Weights of a small GPT-style language model, trained from scratch on English Wikipedia: vocabulary 6955, normalized queries and keys.
Each number is 200 + 20 x the weight over its row's rms, rounded and kept within 0 to 999. Layers, rows and columns count from 0. The size before them is the row's rms in percent of the matrix's.

# v: layer 5 attention value, 192x192, rms 0.166, rows 99-127, columns 64-127
# o: layer 5 attention output (transposed), 192x192, rms 0.377, rows 99-127, columns 64-127
# q: layer 5 attention query, 192x192, rms 0.18, rows 128-151, columns 64-127
# k: layer 5 attention key, 192x192, rms 0.179, rows 128-150, columns 64-127
v99,081,197,211,176,221,202,220,182,193,172,238,201,175,165,201,191,200,197,198,201,212,170,198,222,187,205,231,140,176,202,202,182,169,231,206,197,194,209,244,222,202,216,215,211,197,207,213,159,178,213,202,178,202,226,220,152,169,212,195,193,173,232,179,220,226
o99,095,201,214,192,213,182,215,239,202,227,199,186,202,212,212,205,226,180,188,200,174,230,202,189,212,176,215,190,169,192,196,195,221,179,210,206,222,220,183,180,172,184,218,176,207,178,174,207,213,208,233,242,191,166,215,229,209,207,197,174,197,189,191,177,200
v100,088,215,201,203,201,215,181,195,209,245,203,194,205,180,202,209,191,184,242,206,204,192,218,197,178,213,184,230,193,205,197,234,146,203,172,163,189,189,196,202,229,203,208,203,190,232,187,186,240,153,202,219,222,169,195,185,175,190,195,165,221,200,220,236,176
o100,094,198,203,197,189,218,209,221,175,211,177,208,202,186,236,230,212,207,172,164,207,201,227,188,243,177,235,214,157,197,213,195,202,217,203,213,185,231,171,224,217,235,199,204,212,189,190,186,184,219,189,197,204,212,185,203,196,185,192,203,204,235,207,193,161
v101,091,197,230,196,190,192,233,178,194,192,209,168,209,194,204,200,199,224,214,206,249,196,174,213,166,256,184,176,210,203,236,202,178,192,211,198,200,161,215,202,217,221,228,182,199,174,206,161,228,224,215,237,212,163,191,182,213,176,206,205,182,210,202,223,243
o101,101,214,196,165,182,184,213,185,160,195,214,225,204,185,234,184,183,173,166,220,190,214,217,214,187,186,223,217,187,191,194,189,205,242,221,207,204,208,226,195,226,170,182,183,194,187,184,193,247,214,226,156,189,195,208,225,200,155,207,192,222,211,163,225,211
v102,088,201,212,184,176,229,176,179,210,239,195,200,186,238,190,194,228,213,213,192,206,201,227,193,213,148,209,198,230,193,178,231,164,183,182,174,193,228,191,249,214,213,211,204,211,252,235,219,235,206,204,200,219,202,194,191,216,188,212,186,194,191,212,213,182
o102,100,207,217,195,205,205,185,199,223,210,184,193,224,172,177,217,193,204,201,193,233,217,201,191,187,215,160,205,202,203,190,213,182,208,215,178,198,197,198,220,206,213,210,202,236,190,167,239,206,213,165,162,177,196,196,206,220,191,160,213,203,178,187,224,194
v103,085,224,180,199,177,226,204,162,192,206,188,237,145,211,198,208,200,191,190,204,205,208,206,193,225,191,209,156,201,172,176,206,221,171,191,243,185,137,182,176,184,199,204,178,222,187,182,220,222,219,191,229,181,197,247,181,181,181,231,226,216,183,182,199,190
o103,092,194,214,226,212,194,204,239,224,182,190,196,204,178,202,221,230,236,209,183,186,225,187,233,199,188,213,198,196,213,227,171,201,186,205,198,199,245,251,252,177,219,191,199,220,207,218,185,166,187,210,219,206,207,204,165,228,173,246,158,197,183,172,218,225
v104,089,184,238,198,193,219,185,179,211,199,198,169,221,197,197,233,208,204,197,178,172,224,226,211,164,223,210,179,210,205,227,187,235,204,221,213,211,202,222,202,192,230,177,187,206,193,183,229,175,203,224,201,193,204,210,221,198,203,204,224,207,202,208,200,194
o104,094,193,193,221,185,178,214,210,178,210,178,179,174,207,170,211,205,153,218,205,198,190,189,202,182,205,166,174,188,165,131,184,174,184,178,194,207,226,230,179,214,223,195,212,175,180,210,192,176,213,225,198,162,210,208,177,133,181,196,150,186,189,168,206,196
v105,090,189,178,188,179,212,196,185,187,245,187,184,237,213,223,190,192,162,215,183,223,219,215,212,224,198,206,179,184,192,191,179,210,234,247,181,182,249,212,222,208,205,198,219,249,210,196,180,186,152,205,196,215,179,197,224,186,178,190,197,142,227,197,191,184
o105,098,204,212,210,190,187,188,204,191,193,194,222,226,161,182,208,196,205,204,191,184,191,199,204,164,208,172,210,221,214,223,203,191,193,189,199,217,154,190,173,214,196,244,208,191,192,196,242,215,195,186,227,203,209,183,173,204,219,212,220,220,203,186,206,182
v106,085,203,175,207,220,185,221,191,194,191,205,173,189,209,182,189,224,196,210,204,178,196,182,228,188,199,166,206,215,225,167,205,184,209,173,194,224,161,212,211,221,147,214,205,215,192,225,190,207,234,168,159,219,190,185,168,190,183,185,223,200,211,208,215,178
o106,101,206,200,169,204,203,190,195,209,169,220,181,166,220,201,183,128,207,236,204,234,220,212,168,156,221,254,194,202,181,214,231,193,182,206,193,205,195,187,202,210,180,188,188,197,171,176,192,214,223,169,160,193,179,221,204,217,169,171,190,208,199,206,218,178
v107,092,197,213,215,164,209,151,215,196,188,190,201,203,157,169,238,198,221,198,217,181,202,226,224,215,215,224,193,182,179,233,201,192,206,196,206,194,189,180,189,188,187,206,195,199,207,211,214,239,235,183,215,173,222,236,239,181,199,235,207,178,215,174,214,209
o107,102,197,232,213,182,191,187,188,246,173,212,192,218,200,223,185,220,193,194,205,203,205,210,185,215,233,194,212,208,220,207,165,208,224,216,203,207,211,217,199,205,206,186,198,205,162,199,207,190,153,203,182,205,231,220,173,178,215,155,170,223,191,213,174,173
v108,083,183,206,177,199,223,199,228,217,193,169,201,234,203,213,228,184,185,222,200,174,206,175,217,211,157,205,225,184,184,187,196,187,182,194,182,225,219,218,141,222,203,231,171,189,197,217,208,207,223,221,180,202,178,192,192,208,146,217,226,212,228,208,204,184
o108,092,201,208,170,189,226,185,174,184,194,201,162,212,206,195,168,193,192,185,188,212,216,198,188,196,198,227,226,216,225,183,211,208,172,181,229,186,186,168,230,187,182,188,194,185,195,219,184,210,172,170,188,217,236,232,198,202,230,228,160,205,212,209,193,193
v109,094,207,176,174,187,170,190,229,220,190,219,213,190,238,190,139,223,204,174,171,199,213,170,190,188,186,210,205,196,172,190,187,197,182,217,196,201,199,184,220,211,205,211,212,180,247,211,221,202,174,235,196,229,186,232,198,208,204,194,155,206,184,150,211,194
o109,103,217,208,227,184,218,204,186,154,217,194,213,207,167,162,237,196,215,235,189,219,181,219,214,211,207,229,219,230,181,218,217,201,199,174,171,224,213,175,201,205,208,228,229,200,195,188,208,212,188,178,201,184,202,174,219,238,216,216,178,203,215,225,195,189
v110,087,192,245,216,243,186,169,189,207,236,194,237,196,186,199,222,197,233,208,196,203,208,185,240,179,203,178,182,202,211,221,192,236,155,178,204,187,179,171,166,215,195,189,232,161,198,220,210,180,195,219,214,216,228,209,212,216,226,221,201,229,188,243,181,206
o110,096,206,194,176,191,228,237,193,216,245,206,205,209,201,186,217,208,189,163,227,188,191,222,211,207,199,182,240,176,193,167,176,194,212,243,187,196,229,205,208,180,205,206,203,209,250,176,170,199,215,216,173,205,222,194,194,179,173,204,200,179,196,165,180,177
v111,102,224,173,214,211,186,189,171,179,211,212,153,174,209,177,168,161,166,202,183,214,218,210,226,222,221,221,185,220,194,194,173,183,184,174,223,205,206,225,249,180,197,187,211,192,201,166,198,193,204,213,167,182,211,182,212,189,183,230,168,214,195,229,196,233
o111,112,188,184,207,198,188,183,242,198,198,188,200,219,228,230,227,230,196,177,187,181,192,232,203,189,222,180,205,208,198,218,181,219,208,213,210,212,223,198,175,203,171,232,200,213,189,206,202,188,235,209,247,202,165,193,188,155,229,189,228,205,219,210,209,179
v112,087,194,200,193,187,216,237,214,150,206,202,227,223,206,235,195,182,185,224,191,191,218,181,209,227,204,161,212,166,198,236,178,192,164,211,247,181,211,202,210,205,204,213,162,207,254,207,183,213,213,185,192,222,179,209,183,159,217,241,177,225,216,213,189,210
o112,097,200,232,170,177,194,221,217,206,199,174,206,209,210,220,197,215,196,217,181,188,250,190,200,211,200,249,226,206,201,182,224,191,214,188,190,179,195,223,171,220,186,215,183,196,182,204,198,198,235,210,217,180,204,188,217,238,195,189,231,210,164,173,201,212
v113,092,177,189,214,194,194,228,187,196,185,213,187,203,199,168,202,224,218,249,194,193,197,201,186,202,235,193,183,178,228,205,191,200,225,183,168,232,224,199,203,208,187,241,190,217,189,228,190,251,243,170,206,185,167,207,226,184,214,195,192,228,192,193,153,205
o113,101,208,194,174,201,159,214,199,192,204,200,180,211,229,177,178,194,187,158,198,221,173,213,195,179,212,198,221,236,204,202,186,219,188,237,214,167,184,203,198,197,210,171,196,185,193,224,203,171,162,198,174,218,222,194,218,237,150,172,274,174,211,202,239,184
v114,087,201,175,227,236,200,216,183,174,205,218,215,210,200,162,182,193,194,204,226,228,196,185,213,212,202,162,209,195,203,201,193,206,171,223,192,237,221,213,215,235,176,199,201,224,195,204,208,159,247,223,218,246,196,219,216,226,207,193,206,215,216,189,191,215
o114,097,203,214,189,170,225,196,214,215,219,205,193,209,194,198,220,222,218,194,212,202,182,193,199,170,199,206,202,207,190,188,175,203,209,195,215,158,176,197,201,220,235,233,163,169,217,207,178,242,194,173,207,181,186,185,176,159,184,207,215,180,208,172,186,228
v115,097,227,207,156,181,217,173,221,178,198,168,225,197,221,184,193,179,196,257,192,255,208,197,210,216,239,203,207,205,196,207,214,210,193,212,184,205,150,176,184,201,199,209,201,210,233,168,173,233,233,237,213,212,196,223,171,204,184,266,211,197,167,181,181,194
o115,097,210,220,229,163,188,207,143,216,203,215,215,215,187,204,167,178,209,209,227,204,237,203,221,191,178,192,218,219,205,182,221,196,183,205,192,182,200,211,205,199,201,180,194,215,210,204,217,170,208,200,218,195,196,208,223,183,177,191,189,194,182,213,240,222
v116,090,212,217,185,213,187,193,226,197,206,200,181,203,186,197,203,158,208,197,179,203,200,178,197,209,203,193,189,202,226,249,226,173,199,208,216,198,177,198,209,170,198,244,244,206,179,210,230,199,178,192,219,196,197,178,237,199,258,200,209,183,215,187,195,185
o116,098,237,207,204,216,163,208,206,202,196,202,219,202,180,213,188,213,199,227,190,200,174,212,177,191,198,185,201,193,234,209,161,189,224,203,202,254,227,189,206,202,192,231,193,203,180,191,189,180,211,201,225,220,222,220,180,223,220,162,221,182,192,242,239,260
v117,091,208,162,205,209,217,189,220,155,198,212,168,212,194,202,159,215,192,173,187,138,215,190,208,150,154,202,174,259,194,235,180,141,191,205,197,188,215,187,199,176,188,200,195,206,193,211,226,204,202,180,224,192,206,189,208,220,230,180,200,187,218,205,204,219
o117,103,208,193,194,213,179,201,172,224,168,186,230,182,175,202,240,183,184,206,160,214,208,196,201,208,215,194,201,207,218,204,206,172,227,195,208,205,197,199,171,207,211,228,201,216,190,176,182,181,202,179,182,191,185,192,201,177,213,200,184,240,226,187,214,216
v118,092,200,220,195,204,210,203,195,210,199,197,230,227,181,204,192,214,146,228,196,238,218,202,199,169,187,202,202,202,210,210,211,212,190,193,163,217,191,228,193,237,158,225,218,192,209,203,181,187,154,184,232,194,204,212,204,225,194,184,182,237,194,225,167,194
o118,104,179,207,213,219,198,166,182,161,246,190,167,208,249,185,217,188,219,194,202,207,215,203,188,169,213,262,189,145,197,171,204,181,202,187,179,212,190,172,198,189,185,214,200,220,219,158,183,212,197,203,181,192,183,140,192,187,166,191,205,212,204,180,201,217
v119,094,179,182,236,189,212,159,183,201,201,183,196,257,158,218,201,181,200,182,197,200,236,181,228,213,184,179,209,162,204,213,226,214,234,182,192,197,200,228,199,172,168,246,218,167,190,156,192,208,173,172,172,163,217,189,212,174,219,204,178,196,210,221,216,217
o119,104,210,201,184,188,216,215,190,207,229,158,182,174,222,201,184,259,173,247,193,219,181,195,180,226,216,225,180,206,216,227,213,207,232,208,219,211,155,197,218,211,208,231,224,189,207,220,209,200,205,234,237,229,220,183,201,191,241,199,220,197,216,183,248,190
v120,102,193,222,217,172,184,173,205,193,164,243,249,190,178,199,194,178,198,206,184,184,198,193,201,171,219,198,195,198,194,198,211,224,202,230,208,191,187,224,175,221,193,186,192,193,197,160,205,197,194,184,213,197,171,188,161,216,209,192,173,220,202,232,224,228
o120,104,209,207,195,205,224,202,185,205,215,205,198,182,227,216,198,192,193,204,200,215,224,206,211,217,209,206,200,213,207,174,202,152,218,210,211,182,197,198,198,175,225,201,229,223,217,199,206,198,198,217,205,194,205,191,253,221,190,200,213,215,215,197,200,201
v121,093,162,242,224,195,225,203,223,186,208,184,149,203,165,220,197,184,165,206,210,211,174,171,258,189,220,214,210,190,179,165,210,179,184,193,219,209,205,208,210,219,210,198,159,249,167,191,200,201,183,206,222,212,178,226,195,238,205,169,203,199,185,200,198,189
o121,102,196,164,173,215,212,188,226,180,192,186,205,227,262,226,218,194,201,193,161,181,224,173,213,198,184,191,215,171,172,245,176,214,204,205,216,182,206,241,183,154,219,190,188,170,186,208,190,167,197,193,207,187,221,214,201,170,203,200,190,207,182,199,179,219
v122,096,204,211,158,201,183,224,258,194,154,213,194,200,199,188,206,185,203,197,198,206,196,184,175,182,202,159,210,201,239,151,200,193,207,165,171,211,199,202,180,221,220,204,199,164,178,203,190,200,208,153,222,211,186,208,233,239,205,166,190,191,185,251,187,213
o122,103,244,183,187,224,211,198,209,188,186,243,209,181,209,187,178,204,192,208,169,199,121,194,219,195,209,221,211,177,193,204,192,229,206,235,205,202,197,188,163,219,220,206,172,190,219,171,213,199,183,185,192,221,199,196,198,200,200,203,217,254,210,223,187,210
v123,089,174,219,202,221,215,202,174,202,185,225,242,206,222,188,227,200,199,209,174,208,202,170,223,194,154,195,175,181,200,187,204,214,195,214,203,194,209,191,199,234,200,205,178,230,173,170,200,186,192,198,199,171,189,222,195,232,181,205,199,203,186,240,190,225
o123,100,172,216,185,199,211,170,246,169,192,179,200,198,165,226,236,233,187,185,218,191,203,183,209,198,201,202,228,200,185,214,175,176,213,209,187,181,193,192,206,187,177,181,197,208,197,195,176,200,194,197,175,190,193,204,196,232,193,245,217,247,211,162,242,186
v124,100,217,219,165,214,192,190,190,210,167,160,182,168,213,219,197,198,207,210,211,192,189,174,175,186,205,238,241,184,209,187,207,201,201,204,216,217,168,204,205,212,196,159,183,207,207,196,227,174,185,209,226,208,166,192,231,222,189,194,184,210,144,196,186,193
o124,106,203,212,190,206,205,247,211,186,195,195,222,196,221,116,222,207,194,197,161,162,188,199,199,191,210,212,175,225,153,210,217,198,215,217,156,185,221,202,201,193,206,171,185,160,176,181,181,206,221,253,173,201,224,225,202,157,194,192,186,156,200,219,223,200
v125,092,204,212,137,195,195,225,244,218,220,199,231,205,194,188,229,210,195,217,197,203,202,234,226,208,230,253,201,175,191,227,206,206,182,188,206,182,199,156,227,216,210,185,200,192,195,194,148,169,206,216,198,196,193,202,232,217,173,220,175,218,196,216,219,187
o125,107,178,176,234,164,181,189,202,198,200,235,204,214,217,214,190,197,195,184,214,190,233,191,202,212,195,177,187,199,196,167,170,163,210,223,186,189,208,198,178,216,210,190,228,209,190,214,224,217,166,181,199,169,170,216,200,199,233,225,217,205,221,196,201,214
v126,089,206,195,215,202,192,213,211,196,202,184,223,173,177,204,214,198,210,175,180,151,194,182,179,210,207,219,195,219,240,192,231,190,157,192,211,198,175,181,222,203,223,202,208,190,186,172,226,187,229,159,212,180,234,203,167,182,203,196,242,196,185,176,231,206
o126,099,193,238,179,235,219,188,213,161,195,195,200,172,210,176,169,216,193,231,202,223,216,212,214,201,214,172,241,203,216,201,198,200,211,201,216,177,196,242,192,198,160,200,199,197,191,182,170,188,216,224,205,205,178,223,234,261,218,156,201,183,202,221,148,200
v127,084,158,187,214,246,208,219,209,222,159,219,189,200,203,176,197,151,218,218,203,149,192,212,187,209,211,203,165,197,200,210,179,198,221,191,201,220,211,199,209,186,206,192,177,195,184,184,215,204,211,214,184,210,175,192,210,169,204,190,192,190,190,190,185,214
o127,097,216,185,219,186,175,174,198,172,167,174,170,216,217,219,186,198,188,228,198,184,185,201,210,220,221,230,221,240,237,207,204,200,182,206,221,196,195,214,220,254,175,191,204,176,178,204,200,197,184,197,146,179,217,190,165,190,208,182,208,186,198,224,204,214
q128,086,185,177,180,199,210,203,193,192,214,214,204,228,187,173,157,212,166,221,187,197,216,213,204,202,224,189,181,216,215,206,175,214,205,200,197,151,177,173,167,223,178,186,220,200,172,208,225,209,214,209,194,219,205,215,186,181,148,216,201,209,204,201,182,211
k128,092,188,185,191,173,204,196,212,186,167,185,188,227,221,195,201,219,173,176,176,217,175,198,197,197,175,218,207,221,216,226,183,192,201,198,218,172,192,165,200,175,175,202,217,187,162,194,202,150,212,206,239,228,184,220,194,214,198,225,184,197,207,179,220,221
q129,097,205,218,205,217,201,203,199,198,163,181,203,179,212,211,246,203,219,197,221,219,184,196,202,187,184,227,202,211,198,189,218,187,207,193,189,238,218,241,229,199,206,220,202,244,219,194,197,193,190,176,204,170,187,197,180,208,238,180,185,184,203,202,197,210
k129,116,197,195,191,169,195,199,189,183,177,184,191,226,234,196,188,190,180,183,182,218,151,214,194,190,188,208,230,201,222,238,195,200,178,191,223,167,190,183,210,198,162,198,202,209,163,193,195,163,203,207,234,244,169,205,196,216,197,214,205,172,198,197,214,215
q130,095,206,186,195,202,186,184,204,161,205,208,189,188,175,223,193,172,184,206,229,206,198,195,198,191,218,201,245,209,196,232,207,221,211,219,198,231,204,180,181,160,188,207,197,144,221,164,164,217,204,188,187,236,210,205,213,208,224,145,211,207,187,224,185,177
k130,099,179,151,167,163,182,190,203,188,157,182,204,185,216,167,207,170,176,188,214,213,169,194,189,192,188,191,199,210,203,226,218,195,196,170,219,194,176,189,197,207,195,186,206,172,184,200,217,201,201,201,208,179,220,203,186,217,194,245,179,203,207,161,207,214
q131,086,194,219,216,232,210,188,188,176,217,226,157,175,198,163,185,203,195,220,201,190,202,186,197,192,191,216,184,188,208,189,184,185,217,191,218,213,196,167,176,184,184,206,239,203,236,177,216,187,202,191,200,213,215,201,176,134,209,160,221,225,217,227,196,209
k131,088,228,218,204,205,173,170,197,202,176,174,226,194,144,214,212,160,194,200,227,204,215,174,204,187,227,181,196,201,164,182,235,220,225,222,212,234,204,256,204,196,234,209,211,209,203,216,203,197,154,187,201,195,186,196,189,214,218,157,230,200,179,202,189,204
q132,070,221,152,199,189,170,188,197,187,193,199,204,173,205,195,209,191,203,217,235,203,205,208,205,191,219,201,189,202,187,174,178,180,193,204,229,223,233,230,216,195,202,185,203,238,222,196,159,207,201,163,195,224,202,236,218,163,217,196,197,216,241,229,194,216
k132,088,201,205,225,196,201,212,224,172,213,212,174,204,198,202,169,190,194,192,223,210,220,178,205,201,231,186,209,211,180,166,207,209,192,191,205,209,195,189,207,211,196,183,206,212,220,198,187,231,192,184,194,189,227,190,211,194,205,184,250,203,227,245,190,173
q133,111,224,218,164,259,217,193,219,217,197,199,205,224,219,184,215,216,183,221,205,211,214,196,180,200,196,206,226,228,200,175,204,206,196,179,196,170,167,200,247,201,200,206,216,212,185,221,219,192,197,208,208,194,168,159,196,203,188,224,213,194,197,197,212,191
k133,104,208,190,222,195,161,194,217,204,228,202,242,195,189,177,190,192,190,216,182,182,218,201,187,184,241,204,196,219,194,186,207,184,236,193,202,184,181,196,216,206,250,206,174,205,258,203,164,194,216,208,192,202,207,202,163,213,194,171,208,209,213,232,181,215
q134,098,160,196,192,207,209,182,199,210,239,179,201,234,157,190,255,224,235,198,194,187,212,220,200,192,200,199,210,212,213,216,166,203,207,198,224,206,167,179,186,180,165,201,212,204,214,170,187,204,214,229,202,178,176,177,185,212,208,237,187,188,194,202,208,213
k134,097,193,214,180,193,227,181,184,176,203,203,212,220,167,202,213,221,182,167,218,183,176,200,199,168,166,242,229,194,181,208,199,229,188,173,211,246,212,211,204,236,189,222,208,204,212,215,224,187,179,205,221,225,209,207,196,214,218,174,185,204,166,190,184,229
q135,114,201,174,199,205,217,160,192,216,192,219,205,231,206,205,194,210,179,213,187,216,179,240,221,209,216,191,180,199,209,173,192,162,224,234,217,203,207,183,186,233,207,200,185,184,194,161,202,174,168,182,195,175,232,168,209,202,194,218,223,212,193,224,195,205
k135,108,217,204,207,204,206,180,187,211,174,182,166,211,214,199,172,202,187,202,186,211,205,215,236,190,192,207,188,205,207,229,220,207,196,206,187,200,185,201,212,154,189,185,209,188,190,206,240,213,212,216,152,210,186,204,188,204,222,237,195,167,214,186,230,191
q136,074,221,209,205,218,176,203,160,226,167,193,208,224,224,197,215,185,203,212,226,233,216,214,213,205,215,218,194,191,193,175,193,206,188,184,184,191,221,248,253,184,174,216,228,233,211,197,179,179,224,202,190,184,219,201,194,208,198,214,221,172,199,178,192,217
k136,091,191,202,207,208,182,209,239,181,226,237,190,206,172,221,183,182,240,217,210,175,220,223,207,212,218,206,234,169,182,178,190,189,208,229,191,217,208,218,186,192,216,216,212,218,230,194,196,226,149,176,202,211,187,214,194,213,180,171,222,217,197,212,202,190
q137,091,174,210,221,194,227,176,222,204,159,213,195,182,217,202,230,224,195,210,179,191,198,198,193,217,181,206,239,199,155,224,189,197,217,193,180,172,192,192,196,204,211,190,164,201,191,208,219,216,255,194,177,204,184,204,212,252,207,212,184,188,196,194,198,182
k137,104,217,196,193,191,193,185,188,228,182,185,182,178,236,183,217,181,170,207,198,196,208,169,215,162,198,207,209,224,187,228,232,187,208,215,197,189,204,192,242,199,187,219,218,207,167,205,223,181,226,239,192,232,162,205,211,202,186,204,183,219,185,170,193,214
q138,073,206,232,203,190,215,174,224,214,230,215,188,181,174,202,224,189,206,168,175,184,206,222,173,209,192,195,188,214,170,203,204,175,194,218,178,213,226,180,211,177,211,186,226,238,172,215,231,169,199,244,190,189,196,182,226,214,203,224,172,192,181,206,212,180
k138,093,157,183,215,215,225,208,198,192,207,143,209,206,201,191,192,213,211,182,181,202,162,156,171,191,215,191,195,212,207,217,181,215,178,205,217,213,190,216,214,184,207,166,177,182,181,214,162,203,184,171,185,180,207,212,213,222,167,196,192,159,201,193,195,207
q139,080,203,220,182,190,237,225,199,200,186,207,194,218,227,178,181,214,221,179,169,209,187,224,198,207,224,225,220,203,197,216,173,165,209,194,186,199,225,215,209,189,199,182,223,208,172,203,213,190,224,214,175,237,190,200,217,181,222,182,212,155,237,187,195,203
k139,098,195,225,192,181,216,186,216,202,162,160,255,187,180,196,208,201,204,203,208,207,166,186,203,173,207,196,219,209,205,231,196,225,179,146,226,161,231,192,204,197,160,182,212,197,179,194,165,178,222,219,180,206,168,195,212,222,202,220,185,178,203,166,211,210
q140,080,223,195,208,200,226,202,164,214,165,218,156,204,180,189,201,178,185,196,184,194,211,205,194,213,231,209,191,194,177,218,237,230,175,181,216,197,202,178,224,202,198,185,192,237,220,207,209,169,186,193,165,209,200,185,197,217,190,205,224,183,204,159,232,194
k140,085,195,169,197,197,211,238,183,222,190,195,189,197,169,224,208,203,230,183,202,223,207,177,237,176,217,174,211,188,214,220,169,172,233,164,183,215,177,213,204,184,223,199,227,209,219,213,205,203,184,230,208,188,199,194,215,249,165,209,200,176,185,216,212,200
q141,071,193,202,217,228,196,209,180,164,188,178,193,179,171,210,184,227,175,197,208,192,205,213,196,179,194,221,201,213,194,196,175,195,189,228,167,257,200,218,201,225,222,206,214,190,228,194,232,178,198,221,193,224,215,201,214,196,206,178,205,196,207,202,177,184
k141,089,233,192,185,174,195,186,222,207,210,215,202,197,194,201,214,212,247,179,233,210,247,223,199,194,186,195,199,207,188,182,223,167,177,205,197,196,197,231,222,204,217,225,211,196,221,202,192,227,184,222,180,190,194,198,183,210,196,185,230,252,196,191,221,172
q142,089,179,208,231,183,179,177,168,220,165,179,172,200,195,202,187,152,228,189,176,188,184,183,203,215,180,184,174,192,214,199,194,212,186,190,196,190,187,160,197,187,209,208,165,217,204,212,197,205,190,221,194,226,226,190,226,221,196,202,212,194,198,184,210,207
k142,090,231,198,215,211,232,172,223,152,165,163,221,211,216,207,196,203,181,247,189,180,185,205,234,214,174,192,180,196,215,189,180,185,229,208,204,188,211,194,185,215,191,212,206,215,180,197,217,194,247,206,196,202,191,183,220,205,198,219,191,203,194,168,203,197
q143,104,227,190,165,189,207,192,173,206,224,191,216,224,198,158,176,195,200,197,221,193,232,179,194,207,186,181,181,179,179,176,187,176,201,171,253,172,178,176,196,237,207,173,209,190,202,205,207,155,183,202,164,181,202,156,164,194,182,211,228,178,218,166,239,192
k143,090,197,212,226,189,212,225,192,155,214,168,208,166,164,199,259,213,172,230,202,222,194,169,199,229,181,206,206,192,176,218,202,216,203,171,193,215,228,210,200,186,222,211,206,193,220,179,182,200,220,179,208,203,211,164,214,203,208,213,195,209,192,198,197,211
q144,091,201,209,179,212,215,199,220,209,217,198,193,214,215,217,212,180,191,230,198,207,231,222,220,189,165,178,229,184,192,181,202,174,206,213,152,192,172,211,252,182,186,166,217,202,222,216,187,226,221,196,191,221,196,205,217,192,180,164,170,199,173,200,214,201
k144,094,209,202,188,198,192,211,191,218,182,192,170,202,215,160,185,222,187,228,202,199,180,196,194,163,184,191,192,235,242,172,244,188,194,191,178,177,222,203,197,192,204,215,185,201,217,217,208,166,214,204,202,224,211,205,186,189,167,218,219,222,198,220,190,191
q145,072,194,207,203,211,183,205,220,209,200,212,185,196,216,198,198,202,209,204,179,195,219,195,203,236,222,201,211,169,179,224,225,198,189,207,155,182,208,199,228,202,206,201,221,186,210,166,213,179,193,191,163,216,182,221,225,189,164,165,180,216,191,189,217,192
k145,088,197,195,211,224,214,223,193,222,172,200,228,214,216,192,189,209,187,198,176,231,157,197,212,211,182,196,209,211,208,216,218,202,205,177,217,229,183,167,202,184,151,197,217,184,166,206,200,190,192,216,214,188,161,186,183,229,182,213,193,173,192,188,183,206
q146,102,181,234,212,233,215,200,193,182,204,211,205,207,198,209,213,206,187,216,196,203,209,214,216,145,203,185,160,201,175,203,208,209,193,206,217,210,211,213,194,207,191,211,207,231,186,185,212,192,229,188,168,213,177,185,192,223,254,190,207,194,208,171,187,185
k146,100,190,205,166,226,209,180,178,183,181,182,222,210,179,195,195,215,200,209,226,213,196,191,193,199,223,195,198,164,200,184,195,174,199,187,189,211,178,213,209,248,203,220,223,189,208,231,180,205,180,194,180,211,211,207,182,184,209,171,218,203,191,234,220,238
q147,074,214,209,217,218,190,184,217,167,195,219,220,190,239,213,187,203,185,207,206,201,207,217,179,220,180,195,173,233,194,147,208,182,195,174,210,187,171,200,209,200,218,215,181,198,232,188,191,238,139,221,223,177,211,210,189,188,162,183,185,186,172,230,169,194
k147,094,212,206,208,222,176,192,214,234,229,209,206,179,193,186,205,209,196,206,196,205,208,208,210,202,218,163,171,213,178,166,188,229,230,207,177,211,204,209,207,180,213,187,217,185,218,228,182,218,186,183,181,199,195,215,191,179,204,217,203,187,240,224,208,171
q148,093,186,147,209,197,223,224,209,183,219,186,201,221,195,176,218,207,228,215,235,212,221,190,189,233,195,203,207,170,214,209,173,220,192,230,189,179,249,196,195,171,182,198,221,212,189,213,239,200,216,192,191,226,198,211,196,208,195,126,215,213,184,175,194,207
k148,094,196,234,184,181,200,196,180,201,212,212,196,196,206,202,207,178,215,208,195,189,158,217,170,202,197,199,214,183,183,234,174,194,244,152,216,189,154,178,195,207,230,202,177,228,212,176,193,202,216,222,235,208,213,188,201,228,215,203,192,184,199,178,203,177
q149,097,187,209,188,193,212,199,174,176,239,229,211,196,210,209,208,208,203,217,176,220,217,214,225,221,165,208,236,196,185,201,214,159,221,167,218,155,193,218,204,229,185,228,164,239,171,248,243,218,226,233,199,186,191,181,198,196,174,196,194,167,215,195,177,203
k149,101,181,201,206,169,211,177,214,208,196,163,197,207,218,214,224,186,208,200,191,214,158,210,191,229,213,205,207,197,190,192,200,198,214,208,195,204,195,209,196,179,189,177,205,205,168,190,189,168,190,177,188,222,184,204,211,231,215,220,210,168,229,196,197,231
q150,071,222,208,208,194,220,184,186,210,179,231,210,219,203,166,171,186,204,196,188,218,190,211,203,158,187,185,219,245,198,209,228,227,202,204,226,214,183,210,188,203,208,223,154,189,154,206,171,195,191,209,183,187,209,179,185,196,171,220,199,163,171,207,189,194
k150,084,198,192,226,194,230,234,213,170,185,198,220,222,203,174,181,213,226,200,201,185,177,209,181,205,188,205,196,188,199,230,201,211,198,183,203,179,201,181,203,165,154,229,198,185,203,186,221,203,218,206,182,230,165,199,223,226,201,216,192,209,212,235,222,181
q151,073,194,202,202,177,201,192,215,209,181,175,229,210,217,198,201,192,201,191,237,207,209,188,182,173,211,165,173,213,230,232,216,193,202,189,216,211,189,203,203,205,200,158,183,199,203,175,217,188,199,199,213,230,172,182,235,200,204,224,217,199,180,181,233,178